Weights of a small GPT-style language model, trained from scratch on English Wikipedia.
Size: 12 layers, 4 heads of 64 (2 for keys and values).
Training: 1120M tokens, 8545 steps.
Each number is 128 + 24 x the weight over the matrix's rms, rounded and kept within 0 to 255. Layers, rows and columns count from 0.

# layer 4 MLP up, 704x256, rms 0.0766, rows 259-267, columns 0-255
[[164 127 144 137 160 112 138 161 129  94 121 127 136 163 113 103 149 115 131 100 116  86 144 173 110 110  99 126 126 104 132 157 134  98 131 150 157 135 125 172 109 125 126 133 115 140 142 103 139 178 120 110 112 123 142 127 123 115 177 111 139  97 117 147 134 157 101 150 111 210 164 150 151 138  94  86 122 150 115 107  86 129 123 115 150 126 122 112 134 154 114 136  89 144  77 123 124 143 113 176  91 152 113 112 121 114  83 124 121 133 129 111 111 114 120 133 157 125 159 130 143 148 113 140  69 172 143 136 140  75 131 163 140 131 153  86 125  71 121 129 163 118  73  90 120 106 136 115 101 151 148 150 150 158 155 119 132 107 154 150 155 164 122 118 121 130 103 162 160 130 133 104 123 128 100 151 103  99 187 156 133 157 127 124 161 135 143 122 160 124 120 104 123 140 136 145 145 106 116 124 134 100 174 144  83 149 139  99 124  81 115 124 153 102 112 109 115 134 114 120 170 107 155 119 159 147 130 115 181 143 136 132 151 175 158  92  80 114 177 164 139  97 120 156 112 104 148 137 123  83 154 126 131 112 120 130]
 [107 148 114  90 102 127  85 166 148 151 132 124 111 130 126 101  88 156  82 150 102 121 146 105 140 107 105 160 171 193 141  89 139 100 125  94 123 143  84 111 122 151 144 151 167 154 125 156 109 128 106  84 142 162 112 123  94 142 154 100 134 113  99 151 118 157 106 114 124 127 141 121 158 102 103 161 130 156  91 168 144 117 104 156  89  91  99 114 176 127 152 152 132 149 153  94  86 126 155 107 111 124 106 111 148 159 144 116 141 113 153 164 112  96 127 148 109 146 119  99 177 126 130 130 108 139 160 142 134 126 116 121 115 151  82 126 148  94 160 130 113 130 145 127 138 148  98  90 104 133  92  70  90 106 145 131 138 105 119 153 118 175 103 128 127 154 152 140 164 157 154  80 151  96 140 102 155  89 103 101 178 143 158 127 134 134 138 131  99 143 138 135  95  97 137  67 129  79 175 125 151 150  91  94 103  85 181 150 119 130 131 116 137 113  77 107  98  85 147 123 150 140 148 103 136 118 136  97 156 138 125 146 101 131  73 124 104 129 131 124 144 116 148 123 164 123 159 106 131 162 101 111 118 158 138  97]
 [135 158 109 186 138  85 120 145 115 111 163 158 129 151 111 126  69 144 132 135  95 130 146 122 128 140 138 133 141 127 107 121 129 114 128  97 116  97 103 139 120 121 177 118 100 119 139  98 106 162 163 102 118 167 122 107 123 117 114 116 142 128 136 133 108  99 110 115 129 171  96 155 152 123 144 103 154  99 178 141 127 125 111 140 118 112 148 162 127 131 115 155 133 118 102 112 106 109 164 153  92 155 150 134 164 116 110 109 155  84  96 140 133 124 137  70 145 106 116  91 109 161 129 123 159 110 132 132 127 141 131 129 138 119 125 131 103  88  82 146 131 133 101 114 131 128 124 132 123 108 116 129 152 163 157 159 174 125 169 121 110 155 119 125  98 133 162 131 176 161 159 110 117 131 108 135 147 163 145  84 111 138  86 135 132 160 113 158 117 146 142 132 105 145 170 137 121 171 100 166  96 107 120 104  72 114 128 129 133 168 160 155 113 169 115 122 138 119 115  93 147 106 144 132  90 110 127  73 134 156 179 103 166  99  79  61  98 144 150 111 103 117 160 106 100 125 138 128 122 149 142 124 174 148 136 153]
 [126 180 111 131 143 119  86 131 107 132 132  89 161 106 129 162  94  90 129  85 123 121 121 150 106 123 129 146 110 109 139 127 151 137 101 118 160 104 141 134 121 154 131 132  91 110 114 148  88 108  85 113 108 165 123 117  91 140 120 126 160 147 155 120 140 129 134 116 131  91 123 118 130 122 123  87 157 192  85  47 104 150 106 128  77 107  99 158 154 131 126  84 146 132 103 114 133  98 109  81 148 144  92 156  97 119 153 125  97 136 113  80 127 143 141 123 114  94  90  93  90 116 127 121  96 157 117 125 164 121 103 179 128  97 121  87 126 123 141 133 145  94 139 133  92 117 126 125 120 162 118 110  64 132 120  95 149 112 180 162 135 156 107 117 136 128 121 111 174 127 138 180 153 133 103 124  76 124  84 138 116 117 112 123 205 108  92 102 136 147  79 166  73 140  94 158  97 126 143 143  91 133 119 165 122 140 123 132  89 140 123 109 150 101 126 154 136 113 143 152 122 134 123 142 138  97 118 132  97  96 113 127 138 182 155 123 122 143 107 137 163 137 124 111 125 127 108 133  64 140 194 127 119 117 124  90]
 [133 132 165  71 131 128  61  82 125 135 125 150 154 146 113 113 133 127 130 110 137 120 107 129 146  99  81 147  88 145 117 112 134 155 141 148 133 164 179 148 108 131 119 135 113 125 106 154  57 155  84 120 117 102 152 147 109  81 115 113 122  79 116 134 100 110 164 115 116  98 161 119 113 128 123 132 111 165 132 137 146  85 141 106 147 127 152 121 133 141 179  94 149 101 106 122 185 128 147 144 123 111 137 125 161 116 135 134 118 140  77 154 163 137 126 162 155  74 130 143 107 154 137  98 137 128 126  68 105 127 117 154 122 145 137  82 140  96 120 104 101 130 120 110 169 116 119 160 117 154 146 161 132 160 132 122 117  90 144 121  86 173 114 113 134 148 128 134 166 154 133 111 185 121 124 103 140 155 117 138  70 138 172 138  92 148 140  95 130 119 153 147 124 109 144 122 134  86 116 128 113  81 148 147 129 150 131 150 125 122 139 173 136 125 160 187 121 102 134 143 124 132 106 150 117  86  81  93 113 120 146 151 128 125 149 172 110 126  83 117 191 117 144 135  99 142 114 148  92 160 130 110 138 112 132 126]
 [133 126 161 121 114 122 141  95 130 121 128 136 122 168 123 129  99 116 137 156 109  87 118 143 108 147 134 125  77 145 174 176 138 148 127 153 164 123 109 104 149 104  94 152 148 157 143  61 130 126 154 133 156 103 143 172 109 128 138 170 105 135  98 144 138 166  88 116 156 164 159 138 136 121  84 131  73 123 116 118 150 159 116 167 156 137 117 168 151 117 135 151 171 114 122 122 112 115 122 133 144 106 115 136 123  96 118 129 121 125 142 148  99 142 120 140  99 139 114  90 116 119 153 138 148 111 145 125 123 151 143 130 109 112 126 161 111 123 109  99 136 143 135 148 138 139 107 105 143  95 163 104  88 142 110 129 137 121  89 125 116 152 150 108 127 114 122 101 136 138 146 134 153 137  93 162 126  92 123 111 110 149 148 151 108 140 127 126  95  91 124 144 126 115 136 127 164 116  99 129 114 116  99 134 160 108  95 118 147 120 126 126 118 117 106 176 165  90  73 131 130 144 162  99 124 151 140 133  81 154 137 113 155 104 162  94 125 113 137 146 140 110 116 110 113 181 171 122 126 127 119 110  96 143 134 169]
 [116 115  91 150 130 110 163 106  96  98 159 116 139 131 194 157 130 151 118 120 136 127 157 169 140 138 135 129  99 128 120 170 122  99 163  94 120 170 138 100 129 104 100 172 104 138 132 124 114 148 146 128 163 160 136 125 161 121 118 140 115 145 130 178 128 112  98 181 110 128 118 145 124 106 158 103 126 108  94 110 139 136 107 135  97 130 169 107 160 123 121 155 174 138 125 148 137 149 149 128 164 100 103 123 143 106 118 144 108 180 124 112 113 114  77 146 140 124  88 136  97  57 179 107 141 145  90 163 164 124 141 122 128  79 106 129 133 109 127 142 105 165 115 134 150 127 112 126 138 157 139 111 116 102 168 110 119 107 113 154 128 117 132 105 164 136 197  96 141 167 129 103 145 147 129 125 120 114  95 103 103 147 108 114 134 104 149  79 126 140 134 161 128 173 109  92 121 124 138 133 120 101 117 166 158 112 113 146 123 110 125  78 183 138 168 113 137 155 126 111  74 155 104 136 133 125 153 116 136 132 128 174 134  96 128 134 120 140 179 111  72  81  96 158 105 152  86 176  89 154 134 134 115 165  99 135]
 [163  89 106 152 127 169 108 113 139 176 133 120 104 143 132 133 137 157 133 163 133 134 155 109 129  98 132 162 112 159 184 147 135 113 118 153 145 146 152  79 116 113 150 101 101 116 109 134 125 118 137 123 121 132 157 144  88 126 149  78 137 126 134 153 141 145 141 117 126 160 135 112 125 108 116 108 138 154 135 152 135  76 104 146  92 161  74 118 141 153 122 187 164 130 125 121 135 135 110 138 118 131 105 123 132 200 157 105 131 103 140 112 175 168 122 113 117 110 136 128 115 142 117 133 145 152 134 137 168 173 109 103 132 133  95  90 105 119 131 150 118 125 156 120 115 143 107 156 149 116  87 139  99 123 106 121 146 119 109 159 127  90 124 152 174 187 191 142 153  86 147 119  82  94 136 161 114 161  78 128 130 137 144 185 121 115 120 148  99 124  99 147 116 111 153 117  98 125 123 171  99 144 107 127 117 121 137 140 127  89 161 136 125 148 131 118  93 135 172 108 124 172 117 138  97 152 131 124 147 165 123 110 124 127 133 151 125  89 141 136  87 143  87 141 112 108 112 150 103 155 151  93  84  97 189 108]
 [159 167 131 112 110 129 127 143 111 118 135  89 163 133 130 150 118  95 120 158 124 132 166  97 154 150 121 131 147 174 130 135 152  91 152 144 158 113 165 146  72 139 163 100 163 113 130 157 124 135 126 104  80 141 159 136 132 110  55  84 114  80 103 142 162 119 140 144 129 115  97 156 121 117 117 153 175 132 113 116 150 143  95  98 114 129 151 114 103 126 116 141 139 166 129 117 129  62 107 123 122 131 148 116 147  84 145 106 121  32 141  90 148 174 148 116 141 124  63 131 156  91  98 133 148  83 144  92 130  91 116 124 131 158 125 146 177 168 124 148 145 114  99 117 149 133  93 130 120  91 125 105 120 139 157 139 182 159 124 108 108 146 131 101 133 120 166 138 128 139 104 139 177 134 113 139 154 180 126 121  89 140 133 155  94 127 134 114 139 141 157  78 121 108 120 106 169 168  93 123 120 130 139 175 126 143 109 119 115 147 172 133 123 131 150 130 118 140 104  88  96 148 115  69 130  66 131 151 116  95 143 116 128  81 169  87 143 123 152 114 121 133 121  85 129 104 134 131 115 119 113 117 147 131  98 118]]
# layer 4 MLP down (transposed), 704x256, rms 0.0717, rows 259-267, columns 0-255
[[122 118 141  73 172 120  78 119 145 145  96 149 106 160 124 119 187 124  34 139 125 108 129 133 115 113 122 144 110  95 146 152 121 128 115 152 125 132 121  73 157 140 127 119  65 110 142 133 165 136  91 140 142  86 168 123 183 131 158 141 150 175 120 145 197 154 100 132 106 115 148 133 137 148 137 104  93 104 124 112 107 161 127 148 121  99 126 135 138 138 142 125 108 135 126 115 152 139 111 132  63 145 105 101 103 145  93 151 128 105 101  88 118 145 147 120  99  73 133 123 123 137 139 129 107 151 112 123 127 125 116 148 142 167 179 133 124 111  88 112 120 126 111 125 118 126 101 148 151 155 142 135 144 168 145 106 134 116 151 124 121 135 113 132 121 139  49 113 136  86 106 158 152 152 169 134 109 109 145 137  90 149 113 117 128 150 127 168 101 118 123 130 122 133 119 137 118 107 127 135 144  80 121 145 139 152 143  64 149 146 145 115 130 132 119 151 208  89 127 111 114  97 139 168 113 129 135 150 195 121 116 115 119 176  86 118  94 136 151 146 149 132 133 105  92 153 134 128 133 130 184 135 123  85 123 146]
 [127 143 118 132  90 119 110 136  91 103 124 123 111 145 132 139 132 125  74 127 136 133 122 122 115 143 123 117 123  94 118 153  96 139 114 139 133 149 131 143 137 101 110 115 100 124 115 132 140 159 137 152 124 109 141 134 158 122 119 147 147 114 127 113 167 115 121 136 138 131  96 131 117 136 145  85 122 126 124 104 154 109 144 126 136 140 147 156 103 155 110 145 138 101 110 150 145 115 125 126 143 137 121 124 109 109 128 107 112 120 142 103 117 151 123  95 145 111 126 154  72  98 140 125 103 122 146 124 137 148 152 124 120 118 144 119 129 153 121 119 139 129 142 147 108 121 190 144 109 135 178 160 136 120 112 113 103 136 124 133 122 124 144 126 130 101 122 131 104 115 104 165  90 136 132 121 111 145 146 109 120 124 116 150 115 129 120 112 148 104 147 114 137 130 146 223 136 151  96 140 144 101 163 153 159 133  80 147 120 145 102 155 161 160 186 149 215 179 124 131 126 105 131 116 117 130 138 128 123 106 157  97 107 129 149 132 130 111 114 110 118 148 143 134 103 151  91 138 135 121 150 125 136 102 124 128]
 [134  67 126 138 125 115 118 108 113 131 127 135 146  93 111 113 138 132 124 100 122 128 116 157 123 160 152 128 155 100 123 126 128 134  96 186 125 158 118 135 163 102 117 101 112 116  90 139 140 120 112 115 140 143 114 153 154  97 131 155 146  99 150 139  61 154 114 126 127 105 162  79 166 121 133 131 200 139 110 123 206 150 115 158 147 146 129 127 169 139 158 112 141 125 118 101 105 153 147 160 117  76  92 140 110 131 198 151 100 126 120 129 129 132 129 147 143 100 107 146 126 107 142 135 129 115 155 117 137 118 126 180 148 172 127 150 130 150 132 165 134 129 145 143 101 133 135 124 152 103 115 164 181 133 154 133 145 145 100 137 131 138 113  89 144  98  99 130 170 102  97 161 140 101 119 123 145 151 141 168 154 128 138 150 120 134 116 123 101 137 158 128 135 155  95 111 110 141 116  96 177 135 126  91 124 154 139 140 138 128 124  83 172  91  66  98 107 116 124 106 113 170 126 145 144 143 116 168 151 112 104 118  98 124 143 157 156 109 134 106 166 104 124 142 144 125 131  83 145 117  80  92 133 106 139 177]
 [128 115 127 105 148 105 109 109 125 140 119 126 126  89 112 129 105 196 182 148 131 113  97 135 109 141 158 126 142 128 147 129 107 104 150 109 162 112 148  60 138 113 169 117 153 139 146 143 169 133  92 129  78 139 121 196 150 132 127  98 144 116  78 141  77 140 150 117 143  94 113 163 114 120 109 212  97 121 115 107 134 168 127 103 128  83 155 122  98 142 123 115 112 141 150 154 126 152 105 111  96 136 139 130 157 151  86 125 151 133 129 115 123 108  75 107 110 107 142 144 155 131 138  93 124 131 156 118  90 151 140 138 121 152 136 142 137 147 161 133 115 118 113 119 176 160  83 155  99 116 149 106 134 119  87 119 121 124 149 120 131 146 133 135 114 112 141 135 167 116 144 123 164 117 150 156 128 116 109 176 107  90 113 150 118 109 122 164 138  95  98 127 133  93 134  85 101 128 165 149 136 163 137 102 131 102 139 143 120 115 176 125 105 126 101 102  82 148 120 100 124 131 102 159 114 114 157 136 143 163  87 167 108 114 126 131 131 130 145 161 171 140 149 173 150 141 127 111 165 145  79  99 146  98 114 145]
 [128 146 153 103 130 184 116 136 140 149  85 156 154 128 116 119 102 110  44  89  93 110 129 102 169 127 120  82 130 117 135  99 126 101 134  79 161 100 164 131 149  70 140 109  80 141  87 108  83 159 105 120 139 154 147 133 114  83 145 108 126 164 109 107 103 136 135 120 122 109 169 127 108 170 113  85 112 130 154 140 139 172 119 134 109 107 153 103 113 127 139 111 148 165  93 113 123 137 119 151 113 105 180 122 115 154 142 142 115 148 111 129 112 125  97 153 147 106 122 127 111 126 120 116 128 113  79 108 136 105  98 145 128 132 134 140  95 137 123 102  45 143 136 117 116 119 119 109 149 157 208 111 122 116 118 150  98 137  78 126 112 138 158 122  79 145 111 136 154 190 145 144 107 113 133 113  86 135 142 126 157 151 153 152 150 111  97 101  87 100 114 145 121 116 138 136  98 137 129 145 153 106 103 189 187 115  79 161 123 121 148 106  76 156 107 143  56 133 174 101 122 139 124  92 137 113 132 121 145 156 141 118 132 101 162 150 147 133 139 157 138 122 138 169 126 141 137 134 114 161  97 119 146 132 120 121]
 [ 96 139  89 132 114 161 114 174 112 151 115 121 128 121 117 149 103 132  74 145 126 148 161 104 140 135 106 144 143 120  81 150 101 117 121 136 139 155 141 128 135 107 153 122 102 117 161 190 103 118 107 110 127 142 148  80 109 126 171  99 132  86 126 109 169 120 128 116 113 121  84 103 139 172 188 147 138 138 151 147 106 120 127  82 102 137 150  87 139 140  96 114 122 121 170 142 143 129 105 129 121 134  88 120 169 120 129 126 135 167 123 108 188  92 114 117 134 119 142 165 120 120 108 164 133 141 108 123 124  97 124 128 137  87 114 138 135 135 140 140 155  95 137 142 153 133 134 141 132 163 113 149 150 164 140 103 173 121 135 102 136 110 102 158 119 154 119 125 117 134 104 144 129 138 171 148 120 155 134 159  70  80  97 103 136 113 132 109 116 149 104 123 137 121 131 140 113 127 143 103 120 106 177  99 137 128 119 108 132 117 130 110 140 124 156 141 128 146 144  98 106 121 122 110 113 127 133 117 174 123 131 127 108 150  84 148 141 135  88 124 101 162 118 159 149 126  76 141 134 148 135 122 128 121 121 148]
 [173 163 100 172 129 163 127 140 119 126 120  95 138 116 104 125 109 105 242  98 109 167 146  92 137  98  84 145 178  90 105 142 128 126 139  88 152 151 136  97 140 124 118 120 135 124 113 205 130 129  91 105  99 122 179 105 158 123 139 143 131 112 121 135 154  86 147  92 154  82 126  93 138  93 156 133 116 124 110 120 122 120 140 127 110 119 117  86 153 135 117 114 138 154 114 104 103 116 123 137 121 111 160 149 148 126 132 121 126 135 126 155 126  94 131 129  95 126 121 129 187 109 132 151 151 142 119 108 119 137 155 172 113  86  93  96 127 151 133 127 147 102 141 197  95 130 164 130 123 141 123 161 108 109  85 105 162 107 156  95 142 124 127 100 142 163 142  95 118 142  97 118 145 165 138 109 140 115 136  89 138 105 124  82 132 138 125 141 141 117 126 125 141 145 172 139 116 116  75 133 117 148  94 168 167 132 140 127 111 128 142 128 150 118 140 112  91 158 129 182 127 127 100 108 130  95 118 159 170 136 164 131 140 122 154 114 119  86 137 123 136 151 108 115 117 109 113 141 141  74 137 126 161 164 126 108]
 [119 141 151 118 157 104 143 139 174 115 116 130 125 136 135 133 148 135 116 101 181 116 136 126 140 155 153 152 169 162 141 147 135 171 141 141 147 105 109 157 145 123 157 151 129 165 129 144 109 177 106 131 140 109 162 141 125 136 101 165 164 151  90 115 103 159 152 136 146 154 135 153  69 110 142 132 113 143 151  96 154  94 130 162  76 142 154 119 156 137 118 199 113 156 100 133 100 134 185 133 128 114 151 123 159 128  97  60 155 143 123 150 101 154 101 128 134 131 132 132  97 129 151 136 129 142 136 167 118 135 151 114 122  99 134 140  91 133 141 117 128 111 153  97 127 132 100 144 141 139 149 126 176 138 121 146 158 149 124  91 103  98  80 105 143 131  99 161 114 160 114 112 160 130 133 122 135 129 128 105 160 121 130 120 135  84 129  93 150 116 119 195 110 162  98 131 123 150 159 120 110 130 131 152 165 131 119 162 146 115 110 176 107 156 115 149 174 113 162 114 134 149 162 111 122  71 134 156  83  79 141 116 111 142 133 100 133 159 124 124 150 126  80 132 122  80 130 127 128  75 111 123 110 137 121 133]
 [ 94 131 137 153 119 135 176 106  95 122 101 130 123 120 135 136 150 153  41 133 152 142 152  95 136 102 117 133 127 170 114 103 149 141 147 110  87 127 117 120 159 101  75 158 100 110 126 140 121 102  95 154 127 189 103 124 115 138 160 118 104 100 149 167 143 134 143 126 135 108 101 148 112 110 137 140 123 135 140 124 158 113 104 145 177  99 104 115 110 121 104  86 122 154 137 117 106 129 126 153 132  88 107 108 168 126 143 141 122 138  96 146 114 144 194 150 112 135 125 107 139  85 160 151 160 167 171  88 132 121 118 131 154 169 128  79 113 105 157 129 111 107 130 154 168 122 106 128 111 119  92 115  97 151 161 134 117 132 155 135 127 165 128 146 107 111 175 147 117 118 113 159 148 178 104 151 136 133 122 116 138 114 121 127 116 123 103 124 115 162 131 137 135 172 123  99 143 106 141 128 103 143  92 158 102  92 122 139  75 141 161  80 106  85  99 124 117 108 148 107 103 121 146  74 152 120 154 130 169 171 164 145 147 132 171 122 112 130 137 100  79 149 158 111  82 106 152 159 153 147 125 132 135 161 112 150]]
# layer 4 MLP gate, 704x256, rms 0.0791, rows 260-268, columns 0-255
[[152 142 117 101 146  93 101 149 114 124 143 151 113 122 122 179 128 152 155 102 173 121 130 123 123 116 108 112 115  79 102 120 105  85 117 182 103 141 122 150 120  93 107  78 112 101 130 146 152 128 132 157 122 102 163 136 153 125 123 141 130  57 107 123 159 111 120 123 127 136  97  97  83 125 134 141 146 119 133 101 162 138 145 124  99 107 142 156 119 167 156 133 130 102  85 127 130  45 122 129 139  93 140 184  97 116 146 125 112 154 115 112 131 117 106  85 153 114 135 135  77 122 138 133 110 132 121 110 129 143 134 126 153 139 146  82 118 142  87 114 118 133 150 133 114 165 164 149 119  95 190 154 150 102 101 140 107 148 114 161 148 164 152 117  86  86 157 125 114 122 113 152 136 129 152 116 146 162 150 130  72 128 112 147 140 164 149  81 154  70 145  87 111 115 137 160 130 171  71 106 165  92 127 137 163 143  94 139  96 121 137 189 154 179 159 150 136 160 146 142 103 145 132  71  97 114 121 147 119  98 149 124 109 120 114 142 101  71 142  88 111 152 109 111  24 133  85 124 143 101 137 111 137  86 125 122]
 [163  76 101 124 140 160 136 117 133 159 119 129 203 148 108 144 114 149 106 146 125 140 163 139 119 153 113 112 132 101 101  93 117 142 136 131 135 172 101 154 147 105 148  88  93 103  77  95 117 137 157 133 149 116  59  96 122 124  87 136  94 123  80 153  83 164 141 111 124  57 146 148 149 144 139 135 161 146 100 153 106 156 126 123 127 140 110 166 136  88 169 117 112 120 117  94 160 109 148 116 123 125 114 127 143 126 166 148 140 126 147 129 138 142 123 149 132  84 128 117 127 150 168 123 124 126 117 132 146 136 130 182 126 139 132 120 129 157 127 157 103 155 117 136 117 140 144 150 154 128 171 142 169  87 149 136 144 171 139 115 129 108 151 115 130 133 158 133 163 141 102 116 125 120 178 158 139 103 134 126 145 125 148 153  90 105 121 133 109 165 113  96 132 155 113 136 177 144 144 104 140 116 154 122 133 133 134 138 136 107 108  84 167 144 106 139 131 158 143 171 114 141 147 141 130 105 135 129 166  89 147 142 131  76 141 149 145 108  73  95 125 115 137  97 159 173 113 116 138 120 129 127 141 114 124 174]
 [129  95  93 103 124 147 112 136 115  91 105 164 109 140 118 147 142  76 100 152 147 107 106 148 151 133 136 122 135 125 127 116 120 143 108 146 141 154 151 131 167 137 146  93  89 104 131 151 115 113 122 160 113 162 121 118 105 154 131 150 117 160 141 176 137  96 137 116 151 141  94 134 190 165 141  94 101 145 141 122 124  90 112 117 101 103 152 133 150 125 147 109 154 169  90 122 134  96 152 158 113 119 124 161  94 102 140 144 112 126 103 123 102 128 109 136 163 121 122 131 111 154 141 136 137 180  81  89 130 111 122 136 152 118 100 156 118 137 102 131  75 117 101 118  88 117 182 107 118 164 163 142 133 120 143 118 160 103 128 124 121 109 159 162 150 133 148 152 106  95 101 110 126 134 151 119  94 137 103 137 179 119 127 119 161 157 131 111 138  75 111 150 151 133 108 137 156 140  84 155  87 127 155 119 121 165 129 132 148 175  92 150 151 111 128 185 167 143 108 137 146 110 136  98 129 105 155 122 171 116 149 138 175 115 123 112 132 143 160  71 124  94 108  94 119 125 133 131 143  90 137  92 104 152 137 110]
 [ 92 123 123 160 119 101 117 111 127 105 173 137 141 166 129 149 161 132 139 170 195 155 155 155 142 121 141 160 144 164  95 150 112 114 147 147 139 134 111 146 106 114  94 138 169 169 153 113 149 158 130 143 107 149 140 128  96 132 111 112 119 109 134 120 169 112 132 123 123 117  94 122 106 158 183 151 167 130 126 131 139 115 152 172 155 127 171 142 114 100  87 109 108 127 133 150 127 129 158 124 153 144 111 125 161 111 118 137 125 130 147 128 187 136 164 107 126 134 113 114 168 139 120 137 114  99 126 124 107 106 145 101 145 104 123 136 154 116 117 163 148 134 170 109  97 140 110 153  75 117 140 138 147 153  99 117 169 155 135  74 118 168 158 158 114 128 151 162  84 120 111 171  99 105 169 121 127  93 134  89 138 130  97 110 189 125 134 121 134 128 117 131 132  77 160 167 132 116 111 135 123  75 152 123 121 137 109 128 170  82 127 159 134 122 132 124 155 143 109 124 165 145 142 146 114  81 108 131 123 129 113 157 123 129  93 138 151  77 138 150  94 119 157 129 126  98 128  99 171 135 140  78 124 156 165 172]
 [120 146 101 105 161 138 134 137 123 140 142 179 136 147 149 154 134 142 122 144 149 135 113 117 114 138 128 116 100 113 114 164 178  91 135 166 131 141 150 137 137 117 132 116 138 107 145 154 131 143 111 111 119 145 196 107 174 155 143 138 134  95 159 113 178 107 148 129 128  53  84 132 108 147 158 141 130 116 111 120 147 146 151  88 142 131 116  77 143 158 100  86 144 105 150  96 156 160 126 131 144 136 105 114 128 160 133 167 152 181 107 123 150 136 127 118 176  92 132 118 151 134  87 134 129 113 157 117 128 111 136 128 109 133 105 155 104 150 150 141 140 108 124 145 192 137 131 116 148 121  79 106 123 160 123 134 102 140 159 133 136 110 127 129 114 155 138  86 101 153 122 137 140 151 175 134 133  97 123 155 109 117 135 132 107 114 144 107  87 131 154 112 109 136 145 103 115 120 156 122 138 126 140 133 125  84 134 141 110 114 142 117 142  91 135 123  98 150 145 112  81 106 151  89 116 138 138  82 156 137 146 132  94 112 161 123 151 121 109 122 139 159 118 147 128 132 129 108 138 127 114 111 130 111 141 108]
 [141 145 119 130 136 116 165 131 164 124 134 126 114 151 149 132 171 151 105 113 169  99 135 144 113 149 127 116 131 122 136 161 163 127 129  70 128 189 105 137 124 102 124 169 114 134 138 133 121 119  98 144 138 135 135 129  80  81 130 122 120 110  99 126  72 144 102  96 164 112 123 158 195 115 105  92 110  95 182 148 104 124 169 115 139 194 122 133 170 137 175 147 132 152 188 128 108 118 174 135 195 157 154 103  91 154  49  98 148  97 125 144  96 151 141 128  96 116 142 127  96 119 126  94 154 119 119  76  99  85 109 115 134 132 129 104 166 130 142 112 138 122  86 122 110 160  45 103 104 109 147 136  90 182 135 109 132 151 165 107 154 133 122 139 124 127 166 130 122 123 116 156 164  95 158 135 129 106 136 114 133 117 133 134 132 142 160 102 130 117 133 172 114 112 139 173 113 120 118 151  81 162 138  99 126 135 134 120 104 138  70 133 147 123 150 139 155 144 164 108 101 125 107 120 145 182 134 156 158 127 113 134  80 122  96 147 155 153 104 172 115 133 111 134 119 129 128  78 137 121 130 137 118 147 121 129]
 [145 120  87 132 106 154 110 116 170 121  79  66 117 141 132 138 120 175  90 141 126 100 132 130 141 115 128 120 133  84  85 149 101 115 134 149 127 104 124 126 125 151 134 108  77  88 135 130 135 135  88 134 192 171 113  75 138 160 154 143 117 115 131 128 142 101 106 110 101 127 103 118 153 139 135 136 104 155 129 112  86 103 161 105 179 144 120 110 139 136  88 135 143 115 179 138 127 133 138 122 126 113 123 176 101  94 155 158 112 104 154 152 137 152 127 132 131 188 138 133  88 149 133 144 197 130 128 112 114 139 107 142 174 137 100 139  60 151 118 122 129 113  84 147 140 139 177 160 157 114 150 154 183 145 161 109 138 110 171 157 113 136 166 179 100 139 109 141 147 147 151 137 123 156 150 160 177 118 123 101 118 128 119 155 154 168 143 119 126 108 192  71 138 170 128 173 141 129 111 156 131 129  96 126 148 137 126 135 135 131 132 122 150 165 141 115 117 116 114 142 115 161 106 152 143 145 138 137 105 131 126 144  74 137  90 101 167 169 113 119 115 139  88  94 125 154 107 153 124 117 159 176 124 153 136 126]
 [108 130 144 155 108 141 137 170 167 134 133 157 164 155 140 115 139 123  72  68 112 135 122 173 147 107  93 134 176 156 103 134 114 157 160  92 117 123 150 133 144 102 123 128  97 136 117 134 105 142 101 109 143 137  67 137 157 144 139 110 114 113 121 145 133 149 120  98 113 149 104 167 111 124 157 141 125 109 137 127  81 162 101 134 158 102 127 190 165 116 152 120 132 162 157 141 105 126 141  88 142 110  89 106 154 151 144 179 169 184 135 143 145 115 165 131 122 124 165 121  98 142 164 128 134 167 146 142 116 104 115  69 174  95  80  72 136 120 134  74 137 147 118  89 108 156  94  94 135 123  91 105 122 158 125 150 104  98 129  83 156 143 124 202 151 134 123 135 108 169 120 102 100 106 111 175 135  93 105 126 129 158  79 155 108 167 141 136 121 106 163 116 110 175 160 124  97 143 116 139 126 132 111 129 133  95 151 126 156 111 135  90 128  96  80 118 162 139 129 148 145 119 123 116 135 173 122 102 131 118 174 146 120 131 163 149  76  99 146 168  92 104 160 146 121 145 150 144 108 132 125 120 126 122 122 155]
 [127 139 101 133 118  84 127 160 141 161 170 108 146  78 116 129 117 118 100 153 126 131 120 154 110 126 154 123 143 136 140 143  83 135 166 124 116 142 133  91 106 127 178 106 178 116 129 112 118 140 156 114 178 153 123 108 148 115 141 174  89 145  84 105  35  68 143  99 119 110 119 173 143 104 129 140 109 107 104 157 101  96 131 136 136 159 140 157 142 103 139 117 123 155 122 164 163 149 169 127 114 111 128 150 136 107 114 133 195 131 130 105  94 148 122 150 135 130 142 108  94 175 136 165 148 140 164  90 150 145 118 118 137 141 121 127 173 118 153 115 100 134 127 121 115 163  98 148 113 121 162 122 186 101 116 149 167 121 127 150 126 116 112 118 127 122 103 147 104 112 142  90 116 125 143 116 139  88 120 114  93  92 119 141 108 105 107  86 138 142 122 118 159 117 103 106  75 104 145 116 150 128 116 121 121 132  61 119 105 149  99 144 154 147 151  79 153 130 148 150 137  91 100 106 123  88  95  77 157 121 161 115  77 140  94 156 158 141 138 105 158 121 154 135 106 122 120 101 145 168 154 130 159 115 188 149]]